Weights of a small GPT-style language model, trained from scratch on English Wikipedia: MLP 576 GELU, 93M tokens.
Each number is 128 + 24 x the weight over its row's rms, rounded and kept within 0 to 255. Layers, rows and columns count from 0. Numbers have three digits each. The size before them is the row's rms in percent of the matrix's.

# layer 6 MLP down (transposed), 576x96, rms 0.161, rows 251-323, columns 0-95
104:156112111097133121135141124162146109112167128086102139122167128152092118128140092140110146167136122117146170092118155105126156152138099117140108161132097135134142120131158184121145148081166110144081111117117146097176095154137116096094152135108142153119139124155077138118132118099084114158
099:112164137092064136193128122145184154111151125136162156165125139144131155126121152146130097158126145134145097074132147157136100125083122124159116142099131090106137093107129123129109108123135118140164185104151143137134121136114118089142144136137137112116131171151144117115127128145173086123
097:159111211087147129116093114106080131117147135137114124147128133125158139142148176116125121102105102099119175114130143124108150134127110197107131116070122136146182129086154099123141107158108150142146151103130170119141143093106116140129121136135132134139089128147099124130093124107135148118
110:111166136118115110142123153113120130129161102126138128121146134119165085145130158117134149141164101116128182099117086070101117084164096130131130125150099124111140171097127175104099121148132138114168126122163149130149153143108128144164087114126151134104088148146098146190112137133149142100
100:149169152111094138104097137121099135148115097161121123134140162123163116150161147168147101135080136128150138137162156131098119086124120103105146154118107117165114125143115139082112104104094162123137159112153144099128085096080100125125137141174161132145149134145102163159105123084134120154
089:112104115119117138197132136107116110115110127104130142135145117130101111126145124123153117103155107138119103131133183138148140180180110124163147143134116151161120120164100128141081131122171080171145156111143105081129145153118154115112131141101122106124141197180132099104129128140096130132
086:071115120130139133090118103177142101157134125107120092102137156124153159144148113131147137087119126099137109121153122184133115126137154184087120101130148148116161158125073140145148096151111115069124107117135152139133107151110128123119162129135109125152121162136072146153149147137171124111
087:151113162101119151158113130092129140148148113120133154118125105173148128132135104092086157140162150143099183101113131165132144129155175139157157130089151149122140134139130098166073128155123133161116090136134128125163135102166104140164123167153144160088149148109113100140136103141142112157
087:117167129149117116143132129162145125191138114076119155135120118144104126114104156112181138134126145122193113153111152140160133141079096133162086143085122108114110119116140152087152148112116119179086145144122119101134143126153118107140130131153134145101144080153156116116090114133089131135
086:122180136148164102166125074101146127105125094137105140118128119118096115164149192134131125099171140151150136136148144152099129152093131155149137128124117105147139140154127135131146131102135102164147119144094113143144116136158077121106129115153174124137096115167103115143089113075098164108
115:139099122113088110144141137128145105098115142087123129101109161142156163125172122147124125135077094121126171134136084141132160084133143141123152055097125160134079154109094141151120116142111159101089132165124165147140129122097143119103114099121161142105104140104111117114123146152146110097
104:124130153118146143151129129164118122134145107077139138136148133123120098088123088140108141139139147157132084127140181135141127126165151132112099137155122175136105130140094168151096160101125141135143157067122099123091100150116110103155138158166149189172176143146136144137120118130102140103
109:119148119106172128156196128124129088099078103114133127150121124129130136127118097121110121158136181140119119157176152118118107126096087118155123136146147120104152107127095125129128094111144102101145138089104118130120116127140164138089090132131123096164102093116062099150123128094171122136
102:135143134137111131132108128115092122154091080138111122125169127162131157117130161137174114174094126124163129170140175128160156111119127099152093127182144107141104096118119132124106124112122112088145117080125137158131142121179146117124130126159121139041126166119122149134131131127128159111
096:123138121072105139115177125120163085124127155100141158136143126151146137114113087131130110141151100134116161122152119089167177115137070153116150163129167124072102144128125107148129145122164191154130115134135098140123117134100079123140111139104133101132117103148138116135093108098130107104
082:139109138141127158133133137116113125178117136136104124087124103137111125147128139140155157128119139094151082141099115123144104090134166133137158128126140113062116131079091123104084125116127120181142105146095135139155127102078102126128082164169114094125162167132168155135103128142136093126
094:124100100150153112173150129105127163129102130097138147155107159124133168138182101130136141104133158137166127123161124151084112069109140094143131146152078123100174110143141148121120112136108145090105113135128122120128119098124106106100090119174117134097108123109104140161171112156165140145
096:130118119106112134096140151092109092114096160159141132138111144131124160142106114142151120096118099158119132110125130158163187151141101106165103101128134079161075159151091133147082117122127134133150152148154078136134103141113096132178139119130083154173125137140119135106111116131165128149
103:104110123124135114127105148129113148119142112128158136090088110072110136143100123101161094149114107107132114174140147114119126157121162147134092104140141105152120103126126166133136136102129117122086068126146183114077109122122113177113113122120115092118173089109142099134162082141138148098
097:120151149134094108118121138131154118161069147176141144117108135063130111161085130139160124114129159145140137149167156078091147122152164134118131128163168144122101116148110130096172121131178108098146123118133119093097149094136117156116111113139102135104139132153131127131092097127137144171
100:140141096099109125136108127105093111146109101154128132154127141135112107128148130126131117122121138132160183119139169148099132183133088131161129137095118134122179141070160078162124119133133110130176109123158125096089145151173138115139141119128135128113185125132145111133079081149164122107
088:143134109086173158113158161127119089162134090138133099152153120153136145121098094174147133142143166100131088120118137132094133113155148100165107138154162110078115112168125134108144148130126175093139161118139158114140153099137132107129101119164123099096120122140101113108141121086120175139
101:123107124121183143172138103119109124100086093182150091101125138107133131123107103091120134118150151110133126161148120116142141140128110078121167138153123132123164101144113159148080097116125112139166104101115118111094118156051122137149147129149112107108132150077105154136127128133101117153
106:137109079133188104111101121120095089091119131145116124118122163111117118124175114134120140106118116161143144123087136150110144126137104157104132137135122106127170129129142141127087159130130182113167050150111078104100139100100134116144143125116088169117132150163116130133119153113105143107
100:064146102081108126164165118129126137155122159139165127105180137133183108118111140132121118112142143134113118152123081156141117164153152098110141138081127138151128112089098157121138124168107113088135174154170104091091122128114122137166134119132117112128142140149137133095122113109111099103
103:086144112130143163077095115113117147116161093138162182121138173103138155130123121095136089126126097108098120152146165124170123098098121149150141108143161105161140116106156130152099140110111156123113120187139148140122150121118150101103113098130132123138160115107099122101112159088127155087
101:114160103126110175168129114110129095118147144152116160110120099098133124122141122116130095133117126110139082159084166169143125113088156163086109105125131124105124091087134119131148087093122133110144114131162167140107138145151131110146140175147104122109098142124148107145107190080122104125
097:128124108088100169125137108106091126078132200091145148118109104136118097154146149092114076128166109150177141092117124113144141117134131141092104119104152165136130111094129155114160132148160170143139144172134124173115119136133124163156145111126120084151142119129124130104147106120102133123
128:111140125176139109123099125148095106115168108098110105126120130179124128129130129124111143074136135102163099161149104159162079119135119104106100130178160103122146105180121152139114102120171125105160077166129111131142116092123131114109132072148127146157126134153097128104144122123140154142
094:146119130100137123149130109141144088176117108156120122122131153153161126106155139137102115101142140124094144151145144160150131142078132206141141114122111107100139103103136096127074105136138152071113152106121100128115070122136124153132121123128180137144145147152100154126108143150084159154
084:126151165112132125127155140145121134120128122108106099140142132130131138120119107107110178086130123162155111152134138111098163125135087116152069127136100124106163131143129171149142143146100162130132111091163137092180147134110103103135142091128134103081138141133145131108070148120181188117
100:125124185059152158128100100123112130121112108100114112125144114108152125125149156157156079109117101118112147093114097116103161166117089141115127121103102159123111078122117142138143096140142093127121147076121158122108106124149114119105100152120132084139074153136101092114114121125091116125
116:112124140150125144100106114110087162152137151147143109164133129118127195116146146165125111092144102095115115153141100162160131155126136144133134103116082148085148140109140127090140112142114113116130134112146078207112137108118169126156115126118154116133156142156121142123107117183136168103
096:129186127094100158126155130117168121113124110124140145137104152102128135123112157136156126138153080151116110081137135106103105132141121127128129108129104135124138183138180172145113095152128136137153140103193148160121111115156133065148135128116122106175152160126138180111154130133103141108
096:125097119150151169131135112170152169123138098154115115096163174133125102124132117113152108161137151117160121104162136173145129090156119112100129145101113113150137151179099164121135121138063112143110155124111144116102162100136135122163159125162095118106114163116123109155155134102163113097
097:103125166120177095141100121170117154107113114147142135116140159095131105098100154128130112145119160130140101154091130084113116122120096149168116115131083105118154118163147162121097158099146122114120115117093141133155197182083130137132161106128132131121142131112090115173151113103139135132
114:128132110111150125141121138134101124124120128156146134100138167163136135113154160133103107146128130098144171126108167104170159168050163118157157114100111126148138112159116144124094065102136149140110135066132117144122146113131159132120131163104125153172099124159126128146115117093158151149
113:194146140153130126120169085108115164124103129150123156120134127104133116092145115146123104169123154119136149094160153131131153144104139115129100150115122057137101135094115129137160162087118163142104104124105169129124073124134127106147115180138144100121141177114102125120131116102118112161
125:110148145121122081066134077105124122100135109144130080127089130118143098128119141134151130129110128104170147141104139108131107104074115146085162169116175102157132104122115183142149145151078139138124122126167102152129141122096104146154156141111136129140124147115153134144157088119120148100
115:156112134135137095174136155128153121119101118153129120122154107129142119118141087101121139122101145159119143159102192131114117120105094146178099160130113147132125144178125089111092118141148099140121105085110143136096099177095141108141118130099083143141080165159165132134118164128145122108
092:126136136146166122128136081150077129122156113134162122134122152187132165139155110098117165130096130137099111124153127113096104121141164097143150118111142111107152155149112182158144131118092108101161132146079159126136166129138144155094161114098129116172135145134117093124118120096180127109
110:106122141103150144112135131096140112146097128123162138111129135153155123108082112125150169141134148102097168119160091138150129118151114117139136114136119179090120179140134107137117111138092108107142169149102116105138137147136191165130160108093132102167128168099104141101111109141118130062
104:131147108120132155084117131151092056120101149149146116157131122152109118153145119092121113143113109158151158161094175164135128125147102127129133161156151093044086120110135129139101115109164093123075129140124107111130143134132110153125144129124109111127141114122152094135163142098119104131
101:085188162171095147146129115166154130127145120111120111151087153154122128134104088145126123089096123098143146202103141116110115156072142127147138130149108087130108104145138135165161104110104131114119071129124116107131137133133121107110149104129143121106146097129124112101149128107111114085
104:123097065137174120131113116109126132170115151177145134089101106108109136130097124122120119172187127108111154099135110156078138129101131134125131127115131167101168159141160153121121151124116068114101083127164166161147154138119130109130101108100139103122109121156119111106141150113134127131
101:139157161146098144161151099168125101131130144159112116092123155131115119112144088083132139123140151106155149124131167100122117122145137133083157150114121141101168169126121099131123128145135108116109159089131098116078085116098158158140145118065138129124092130132121122094164139118072157113
093:103108107148058124090117132125123126122100163133098105130118112110146098092139138143111096090097135144150076192128171115117147111148137155108111116100138167131137128094076135113165141109139148133131089101170133157141146111159106124135097169113114118096142130115140119150147131146117106101
092:140156141136100121152125161150147118153143111154071115145157105099129120152145088120164133136120112075124099103099117111138150139138096135100125108137107166134126141134131152085083173136088092106145153109113152116121101135141115137157148120152117152115131149111215120137142116169104144109
087:099156134079116142145150155103123116144111137158142166107125125154139147162145151122115093101126108142102135122133135108142107104134148150141119097151132117114117076088107094130167154135073127147159132083124081113126130133104117099152094148126150074124114164137149125099147173146068116120
091:119160094087145120151136102122113095155134131120115136132154172146128127149116141122116115133112088134126138159142164155137146108145153141163114140147117155118124157143072161115150108154111121143147131134148166124089110139176107162199145142178149113075122154145146137126140145119094076152
096:133100124134154137139137100170081161129118095136143166144146153140139131113104139146087115145156114131131161131125078149129129090124123162158163115128078157105085135124094144104094138167126136093115139134093128122114105121119164142094186145114117148155168134143129078112122114156113172117
111:154129101090133112124151112120121148130162114141126112150169147141127140102142091127087165158189194156114112105124103100146155109158109102158126099156110105132134138145113106123113149173155125104132162115117144134140137140137111128110136157107125124084113087102082122131062113110122098138
087:126106137129144108154097096089122108131146130131083121100153107114080115125168086117145168142116138121081131172104140139130150127124134101098162133074143099114147074103109110085125103124154139127144150124116134150129162099169137110140157105122117137130106134124176130104106127133121110059
099:144127159087125143133154106122153129108100115124125134138144136103073154124125084134100161089150105129147121118132122135153110093170119117132130135137121148094144152093144133086176120108141106175140138110148145210120151101156134090137116120138106125137127164106152080170120125110112096157
085:134165109110102134088113108087123094079093150174147175149143112136145125103100143108142139114146144139113122089147177107090103128183115127167159123154121144124127069155145111114093135143114106131103121116125112155166155161115103142119170091131121124143157152145145137103136148111138125134
093:114145103106112128138124097144139136119122114122133143171119113094125095102162087094163116114098111143133147120131135169108115131162126166142095158175144144109089108138140091174113159113135101125079143081094126107141081164105120153119136095143154090178099144139135127134116090122127116106
098:123131105128139148146108145104116140123161163130125136124135123108157132137124076103125174076143128102160148126122083135124136129096154119096118107137109131116131133127117101148193188094154115167144135163107162168130141122170097122136127155074133139112158112145096142140138127145128065120
091:151131137121125132159155109144134091136110121164121088120171150144144141121087106141120130112145101160175136147116115149149139094162133151118173140136052118099105131148129110136121119120145167094091137109157133115135109135121112151167151149134130139152149182162176106167119086158139146134
096:117140141129132102136126118150157110140119138143085124153108147116086138135154138132076160089163107157106104119111146157170141156149178132048129181150137113119159161158132169102149166138112133126125133150103104110101144104134124108171141152147089136126120138143105138142124118121101154100
101:144130103126111139135123139125102102132133177147125186105155119158102114112121122158138116114116135160125147114112169124126110122096138136149131113160108108086115092127089085129114126111118195121134148106088051122132104137148122173134103111134132151153159133169160123134144117092108176118
108:132136110114119136136119111101115160095114147088140122112102158123172170126122185136112120153155157132135132127114131151139127149099104110139130141116111087115161190101121111143117122147149125124151105096130150089119075123160156138116161130090184112108130087175086104156115133140149160123
101:079138142116127122128119115132126089166128118047096166175144133115091128141151121083111151126122139125132104095145116126124139150096126163197111094131140102146140130131098125105154130134169093135187145150128112141133162129117092141136117112133133129133089122128152095107117120079116110140
132:142109133138109137160115100091157112185112111095135109154137159158120151105128151168085158171141123115128114113135128117159130146161106120148118122099125127112126119124115140131146105108151133074143198143086166141136113103131159076163119118154125131094135079111102125153101128093151124114
107:138126103151112129128132115135101137145130133103161159107096134141153112112143102130134124121115171149135166114115102127147148159123114209139131115117136115151146185150101158106102091132158081159147142133129131138129143148142143106164145091121105114117159093165097140194134115131178090126
106:161060131142118113158192108118126118155106087166107124095150136084148142126133151159124152094153120118127152163117121080154141093114144180135157114148090137120120153127111122130119158133104152096110160134149143159119158163151124146135114161138131151160142167140134126085142118141120144132
101:130153090147132105176110130116122084106130145159124115129124120160130138122098108140151156114098121168104117164099121171157101180108102106154161115172088089140104137160094150152114099123138099104129153139133133127104122120159130165146109146063122103131158138166144122145169133131114133123
105:172133144117165114132107103106154136172144076120165113142135146126148160113102163154133126093118125113118103171101106121171167139080087120151152168135135147153146159146155121130138076130136142104103134184135127140111123107117125115118132150119173129117122133160148093117154110111179143117
094:094151132152133075139144136160108136098131153101125129162117077126132150176128152119117135187126142101148093156119095107129137143150095142131132165147121147157142121157136141104162128140143125087117089148174148116137139126160126111139194146158131120136134117110161150118156159148186137119
102:154113086117092110150136124124138153103126069134095140134152080130135147129117160122155130164134164103151111107097120118131111154135104082134107122090132105150150097161138116130133152090123092138094114081102129112126133113132190108127129117113131122168139103114177099081153138132161126097
113:128137137114106162132164172110095103112118172113127128104122130086102190127131102089088096120123112117106146099145094150122115155141125138086180104127154138126135145121166121108118127104145149164125136098156168183145120136128114173145137165083120147160117146156123116124134103152132153115
084:139139152124131103153139140102138129130133127188117151111173142114096156096159134133130101078133140116137132142144165127116116135134096064100128123129108156087150134138134086112130136098183153128137125118102102148144131113108099108092092157125140146167154107136106140092156180173111110104
093:150109146148159175123173154138119110113105100149117117121092127144118180125115136133141163128133123084130106127130126141142095094098122146102101076138104136055086117106141110142122124097127122124102113111144139147109130176163145124130124172129154111126182185109166119143128146142132143116
107:113092098107130130106108139160117133131136161133165151132075124120118149119112122148126127145158137133156120113161158131104096140103127201126103073156087108110154118098138088133134164115153117132160131143099095121150120125121142161149087123131149098203117077115114122122105113129147126134
# layer 6 MLP up, 576x96, rms 0.177, rows 252-323, columns 0-95
094:114131112134142114117141145085100119105132137099100123125152124140136115106138112164121133129098132120132141140124142067151125121161150112151126156138131156145110141145112139129107147162115128088101093101124159100140058160152135209134102130106155095158131090146091106157096098145103155097
095:095116126151177164164158189119152130174145128101138122132130109079128132105139104155125099135158167091134143122149088135124128106100149128161129138121132119129088152108134116101099132130136117094086113128170110097137114129081137109145093115135131165098167112120078118124172105133136120148
104:129119144161140155120130151100100099076153103143090086136120112096138114110103125113120097112156162147104146153146145088143113190137122083110103165116116124120118149125099134107107157146106160113117081124144085143128125069147139128143128131086130168108107134119171141144155151142117113100
085:101145135143158135122152140164141132166147100073121126162115096135139148144149133176151130142144095126139131094172146155123144120142158125120099168150108143139119112109122125159096138164091154174065136132153128122159120160090141110141121123113113133129134120088110118113138077111149066110
096:113122128114130168128152148124092147136090124135133105113096171142120133150132116134125138121091151111122092109120150133135095108086167093146137188121138069122112147127141141181158112155109107154160104145104155070166134152117108121183138098128143159116138139132168108100117145128116101122
104:135136064135157140146132169114162134135096156131127125171141111159128130094145141120114116097148131122149127110085121129141135112156109120153141143089106160138127113107123113069133144128135132191116138147139089134112097135124106116165093138116171137112158129113177110163121108192131139170
099:099159129127132104126107156167136120144114150117160127127071191107146131155150151102178138110093121134151121123098148124135122165133111094143116138172107118148137117105150150177149112153126107106191157130144139155123158147108134098108143129139142117140106137132135106076095173099099147115
092:167143178117137094117194133099104111097146131127133143130157106171150130150128111117133119162184110153072130141121126124102144127159146121116162158156131148130125170129114155165152110118133136114164105131178096113110095114115143117063138141144097145132101164135145134144105131115152130117
088:106128132127132179140100149106143134105143195152104102155134146083101159159130101132132136141128133156076097117184132119149145159129139126135110128117147112133176124104135093168153118128147133157123101112154095067168123120106111128144109090128123116151110106135126146103179093129143125139
109:142138116142129143107118150109100157157091173131141140153132073121179129139090124114138061138128117113102116108107162112139125138134122117163135186120134109145166119129143123165125141140153104112134160092119154110126142122096143124089149159135120124112136135125065088108134147149100144068
101:101141107135114132151096151146142129098191156159127085148106121104113148150171129082141141152128121156096137092092095137109124123138097157120132138156098116130114096095144154131180173148139134124104119123132109096166138074186152123081132136134136140145143159105147138140114145142112126125
111:133149186141129138072138098159187131094124131155125151085126122117146107164132088125140112093117139165123133112096151115101126149149145103118144157061110122146144124116118140160177124152150133147074129146139142129163138135155168106110129149134081159156108147137135128114125126125136121098
099:173137116119112135155148132141154095107112074112154126130196122141075145104139135130151129164101113130112136139167103128137150092094072105132132132145138104145114122129101116091121150145110091101134097157128108129180146095167108122145104105130123114139137114117117099139145104080132155169
102:118130108163166104133119130098117150133115138132133165145054149108134114130170140135106142151136129109133109161165110105092090111105162135124102091106148096157185152164150154122095098153157093101131140115078123085153146135146153174109130123146124114129110144102111112127146108113125129147
089:167122156139134093152175218116122131104151099101125138120136101129104113151132121135116130120132106157130152100108127137156116144134154129127168108110164138134122161179154108124164114173126119099113148153159122153119137117182142153140115116109163099094131136104116116089150097119164116156
100:140155127125106148096090148115099128149138152173169115145141093134155119144080159134147098162136143145112105119104121121136113127158124157115129119101123140173091155142106128136151147147148139140121125114117129148124116177108154164120171104123102110207095121102147140098111161075127111157
100:136102146157145092178093130116149118124110142119131185130118079122136118121144150185102150170144162104142151093135104154121083141132138105102102119160108161118179105125109115094132157129119166105129135123145117118114105106108143159134139120139150182128102141137071098150134140138109110110
101:094118144123136117144128086124069129096111116130162124122139147127065161113102100125149132124161193126159140119126170094145149146083109123146152115109155135175114113094132121139133126136152130163127107130134126113092108139084146117094145122184133139128144164113132133163162123154129084119
108:157091150118165116119151122094094137141171113055126120163164137146164109146153131110135112178134113136133150129132107139145082132114114115132111113083119097157148124112135152148070142134103131189110092109095107143137149159109119140111126108118152126161097142143091105127130140111158145132
100:103105133136116134108137100113124147124139119110103133106152128079135170106117116143129109139085143128111127124139092153136145097130186150123147140143148177125039159138083134113080181143145133151131150141115147152180079144110121131134113163149148132130125091135104137147139123150126146138
110:128165132188104106116125111092133128114130128099128158099090129115131114117160134113110144141131105152150158123103178120150170148112119122108147097100088144147143143101169116113107105129159132177116120162128133164142126183146115156173135114173097138172140114101148130104126170160117134146
084:131142127123136117113140101153123097131137128139102106123134113154091147162131118097125126140113126127134146121122125121092117170119110091157137114128113088106145204177172180097127123170144159157121153134108132151126101115096164129086163113151178135135142076156125147127155137167146156128
103:168148171133167110117115132122115153141163129132164150141120143165140132089083114141166120196110089082123086136149120136144107070104162104147173111140113119132109122137129161149129116119093103152140133111137152115121148143172114154116121098125130132154124103084147133085106143108122134130
097:165145125119137148125085127133097127128115127083124151109149174139076158139188117105130100103111118137097121104124178111096125127156113129159122129137103101117141088115168147151134135130114153105128134117150181141149166158137120110125120165151127164056105114133108155109146125168125129112
107:100112128123109120095168105186137124122123147113125064116112124139150123159116120145142175133124141160145115133126107127082153103116142088110109139130163142110131127166148146142121125137186082147081118069105114130152138168134123151126144138130140101125131088111138091129136093122087085141
106:096107121082114079105150184117130125137128127113185138142149149150119135141102153120127143145109104127119153097171124097149101141130131106160136100143155112107146119123082195120134170129144152179131177164135164113160160172114113151104121124139134150141105125138114136134140134152149145137
096:103131131105124107102125165122132109133159152108171156119123068137148107131138118153142096114102132088132136147144126116137167129121121141122164136156115121116106093095135175098152128119125126105099129144176117133112139145151074086121099130125125151139065081141075117104175170116126116113
108:149157136110069088134092124143133121120169169139175144129143087170122122120122152126150085158130145100123111159138120103106111137100138130091148115146175117117159119126107176132169132143133140087138121140136138106113130122143130129056091152150119168135170146152114143161146125104120111128
079:140108114136108118126112106169164107130135151104132147139128117151145165162111134139134146101161125146124154176108149155146149112105090131120133144112194146157120166171126141143124186153135133133141141177113087119130156155106131137180134132164152125145099074126143114138090101094155128110
094:103134100166112090072096118123139120116131126116140142120120131163108148181174129125142075147106149094115143103149130150138089134167155143092156114134112149132099139125138083120149099113157097145108131161118107167099091140144158138143117184114112131144148144115072124104151117124106124119
097:135097131156131095137143144106126138105173143134159170150137160127146134119162086125106096127121117114081122085120112157116111124107146075123098132096138131099128171122094168132137135143145136148099102126135082115111134110106156137153114095142095160170134117090135171160135095129078112102
124:126114142112129161113103089110187145127091089074151097138138137155127118159120107089124144146095126135138101118105109147117118153144123128110151122106142080119143106127176102150137140138107134111156162157083108104172150129135173148110147136143084124154142154137123136135103115087143186143
109:102144122132082093150128142141124139132147128121162135104181161180147154163100130130160131116099192123112058063142158142145141144158127126085124125114136149094115151153085141144126096133099106126123112112113142151124145147135123114126115096132108135081107105136118124140090111140116119134
099:150187167119131114115087150144093081105141139100139170122128066126111118145144138152081149113105135139122113127128078105113138094128147124142120107165119100156090157091144118066137127155149146098098127126133128105149119087141128168123137161111119135152137130120135166141102127164115139130
097:140121053151107153136120122121119139109153132073141117145147106114175129148110126109109119126133121189139134155147085146126095136138120130088143148141140149106158117134118109156182077140125165119119133164130080172131106095146110161116099116148101117108122133124137155096129128132154175130
094:161143151164156109108126123164151113113101117094083123134104115192118136083094103120156157109108150134097153104121147141168116134095134119167127150204134133148138141141137117123143117139134116118097126110137136142098114100095122095114151066110117081144119118094117136123107121158116153125
099:138107157138123100156123075191132122116142096131174116125173133117108107081135187132139132076116147105138084133134155133130152142128121101115088121159132137131141129130121153143113139119135128176142165191115124108163072092161154117094112136150118130125126124106134144117103133112116111122
108:127165137114151123131093114116148111135136104119099122115097143149143125135115135122155103101144154086139113151131152133097137155156122078128071093172141119134136168139147131142140160148140155129136154091090100144109154165132118117115105104139091168079099107119131131169145123204116149126
115:133098136127102117133144134148152096118120110107134114087094082117128104178137114090137134174081169134191143144150103150111142139150123121153132110121128125129180143131098116129145133121133139082121099108133153134125140094182095128149151162127112124141180109145142177123144138148109172109
102:089112146132133101114141164103141131125131115110092139114120126094171129105140124133156109109147153139166116131148103090140127115135111140155101113129136123127132175112118114109108095115164185115138154100143117155088062132118123078087122142134144114097102078131192116168133148139102106127
101:153157140133102115140119124146158143104106105146125110158163107149075085146132165086111103121114122129145103131130096172182119160144089109122127126145105086120143122139111123194120136130124127141166149104126165115102103152124129125116075137145153171125100117132198130131105124124115126126
104:118117134124111082165139141138142115127166113115120169082139137129147157125104135143098095131167138086122085105127112078125151157131113119111116093096134103191117092154156110153123138163167141167122087119139116130139113103126139134134131104142116128161131176094107171096118119095123103104
109:128113169193175134112151136168147158115108158090140107128124100136123109139111144112127101129110066145108106150142119160129128143178173144155085117120126138132118121123059109129117101142105137140165123130121151112110135088099099128137112126070121172145110119110114153111113126101128125134
095:116116106134097106132114080119107138115118076154143127098110152118108154151106119145129138125079146102139078130130126103128176160136178131103111136175166121133176146113145110118110126093131118159150085120159088156136178117123126101077108119150147142133143113106105139128145119102172119132
099:092158174117146102157142134102129125143142125117100136115136148155068144128066133117109154152111160117126108130101141090132107145108086124117140151157151126117148137092092127126122089082129145127073069119153133129112140139117147118172108141107173134106112174132161141146150116118146108118
095:156100135141151135137124156064114088134151108137176082135160122135148122120132120128088146139132136150106124084142141101145129133091141093116160113124116102143142101164151159166090124097153126140119146107111145093119136131093174132095103130119141100132126114112126059069127123135157132149
093:100107093112158145125162112121092139085137142084120185122117135144120127114128157153121132106085120105156123104156092165102161152125146126124136148145125119134090166123145153097166147118129137097123126095149082136095108086103126161104075151104122119113154092114090152137140146161131114149
095:145112108104148130137157125128136171109099107128159121112115085131099135169095114080138134127127126168171133162145146122105149155098121137146139126116149120121123141118127131152112098110131086174119087139071153161152120173080088108140156140129134133106122090101167133184120108123106105138
095:123082128155137142139109169113146140140148133144150129126101119141143126126152105102129063148149119153105131118150078145124173152102107108143170144163142101178123136136139101109112126121132170114135149128102066168139146136088134113111153125114127092174162123114092125134140102166120100162
087:092107132166118116132134110138155150125152148132116127135120162139107138137095069111151105112094114144057095120141121114119128167138149148111132135114173110111105110092125108171151187141134128149167125174102135143125162157085161150088125126109143133108160097130106111114119133136126081127
097:103114169166122171112150177107102126141128134092138152108122132138122136162099158116138096097109092121109096129090168163125091114106162126132165121130114151145083128134096165138131139161126094131144085155142125109152111134129158162106103091129134136142136136084094132104174122151105161134
089:111137153122138131142160136115155127212123084144127110115120109105127119128103168117130136117112096168133113112128140125092113106133094106099158146156134162169065138120129148144095170110164118117146094134108173149132087107134128158152167138152131126087172129097129134112120113152146135130
108:125086138146124158130116140165154126125105152147114127148067131119123164141109142126082139153112164146118131091115110154171076126082133130127120103172138147156094152139127140094159114123169124173123138126122168097147139129098137120129111098096128159102139102113096112136160126067131110118
095:122087147142154134137151181136116125146157130079105117107120115098134136174177102103126117158090144147140139128108092123111083137092122132102117103135138184160133155135122142077138118109164125168143107119106126116140147144129136082168100137113152152143082136107121087144161099142135125135
098:106157161088170086136158123118145110107131131109154148107118075086136112125068138096081086144150153147135130106089117122129119131110104120112130143145139113175138166090118133131095140105129125139127158092139121114146117148139148130161110166116152186116137163142100100121122151098114138160
113:143101126105139148092137150156126124155140110101153116135131138129124076169174154119112123168125113159109095118139163142115155151107120150108106141108108112103125111113172145138100071177119133101112137109126107076120137155137142120124137106157118089144162138107142115105125174062153142100
086:202143114105114094149148162129112138133130135152097136089099126099089127133129130126121131123184161118147140149099155131128114113138114109127137127140143108135135120108098074139100149159144065139100160116123123123138097110097091123163116131136156085099148124117170106138147159083129102160
104:121113135138105124076089139109109109152147143090131132087109130119157143123091156109161110145114128164177097165089159106129087123109068128155105105098164135137123104135139132135116121120124158110148192128098121144114130134139153144128156116112193087116116091141126131123165130126121139121
081:147120111136147122144122154123121125112091116138111063153124154113144126117132130098111088172138108060113126162145100127106095106144130125117139125085128157112090111144141132151153146154098133091119085075114189152152165166155127110126132148126101115099105127100096145124115148136154110134
109:101149138125096171087104147120152152123111164102081098150116101108077165152113128108140131105099130119136118141163141105156127111148160135184155128150119176120115143135141095127201106167174120119131129130146105130141125124153104110092123140145144096155162100114111134137117131153147146120
096:164139115124125127181137122115114163076099180117123126079115133133136130134125150155142108171192098110153151129112143132125106144164144076154140135124138169146116163101109160129089170126114132112148129118089132131147101105128184108140114162147128132133156142126101130142124131176155137118
109:172149158118127104121090129120161174158073136152160122097173138125110148128085150135115116133157133156128139128133108086146123125154087102124152099150129158160127108153096090107137144122112119122126157111086115145133095126112133062091091128133116099100155131153125134123134153142155086120
108:132124128098152103120111131164135123123163083127144160132142092179116126084112154132152106155120135163111118128170128147126136135146104112133098121150115102177165141109114091104153127159109110082126143051109140114116136127127102121114124162121138134134173135184141149128169167107112139105
090:102190151100117169142113115110134173115116140135142139166139136133115129143128154133109084143160128182125142090175106130119124150089115124181139160162161113128135141144111154121121114138136103156158152094103103105135102087125171125098113120138158114118107140124161140187131103097114129120
094:117103114128132093137128131148135207138087160114102110120097174130134096103145156141102141106115143164104109110156132119092137109076130108110155133144105140120117145102188139146117111105123114172114126182105141107140145177114128160153157113156166137107099114127145128117104149115124134106
092:133135088146169142107129141146101137131100118165120124129118161162091114147103099131107112133169132119088109105092157089074116127114122133146136097126113133133105120169103170108165146124149108131126123121110112116122140146153100140130127079168132083128095150092125181108162099101176138120
093:103094163162137137135129143160137156152096116133141169124143174134138123087134091095128131119127129147121155113137126146113127102121135111108112126107151171073078110116096131152090155107168158148158145202088108126141162141136117126106107101145172126152129114110153084139142131125143125128
101:102120164152153141130119106099128118106140150122188130154115133116093111118183086108111143128085105127096124097170126132107131129118143130097160103153134144096122099098079149096123093113154095114172113171168132177124121129108115134129102118123125118138152094072119121150123148131116130159
112:145137113150130109140102114104182130111170115088089137099119125129120174118113151148145147069146122183137105125103180103137117130113172111134146127096133143146128125155138142129114133132142143144126144114142078114142151116144108116101110124188107146087133099117118161185150134155095141097
096:131120112125109104137149157168114095120107130089178164136149140146122122116081145094119150134098125156136137132125159125123137144161132168097120165079117154177080149122129161116121190132114107147113149153123150128124152139111112123122111094115112121052137117139098124124111148081138152118
101:178148130134098143182104165123134117137176072148105114090069094089136119107142124156115140136108126099101094134110131092130097073143116116087160121136145114130151106160090123132120140131140154127107131123159098147145173102113165143147132124162104111117120093147134117117143139137144133131
108:136093136157139092150171096063104114111146127109114139140195139156134170109108104072136128141116104162115128112089083124124128139126081134131128131120153164148122162114087137154113129115120150147114143136115161153157115136129082086142113098145139128114154142120103138150094134165115138127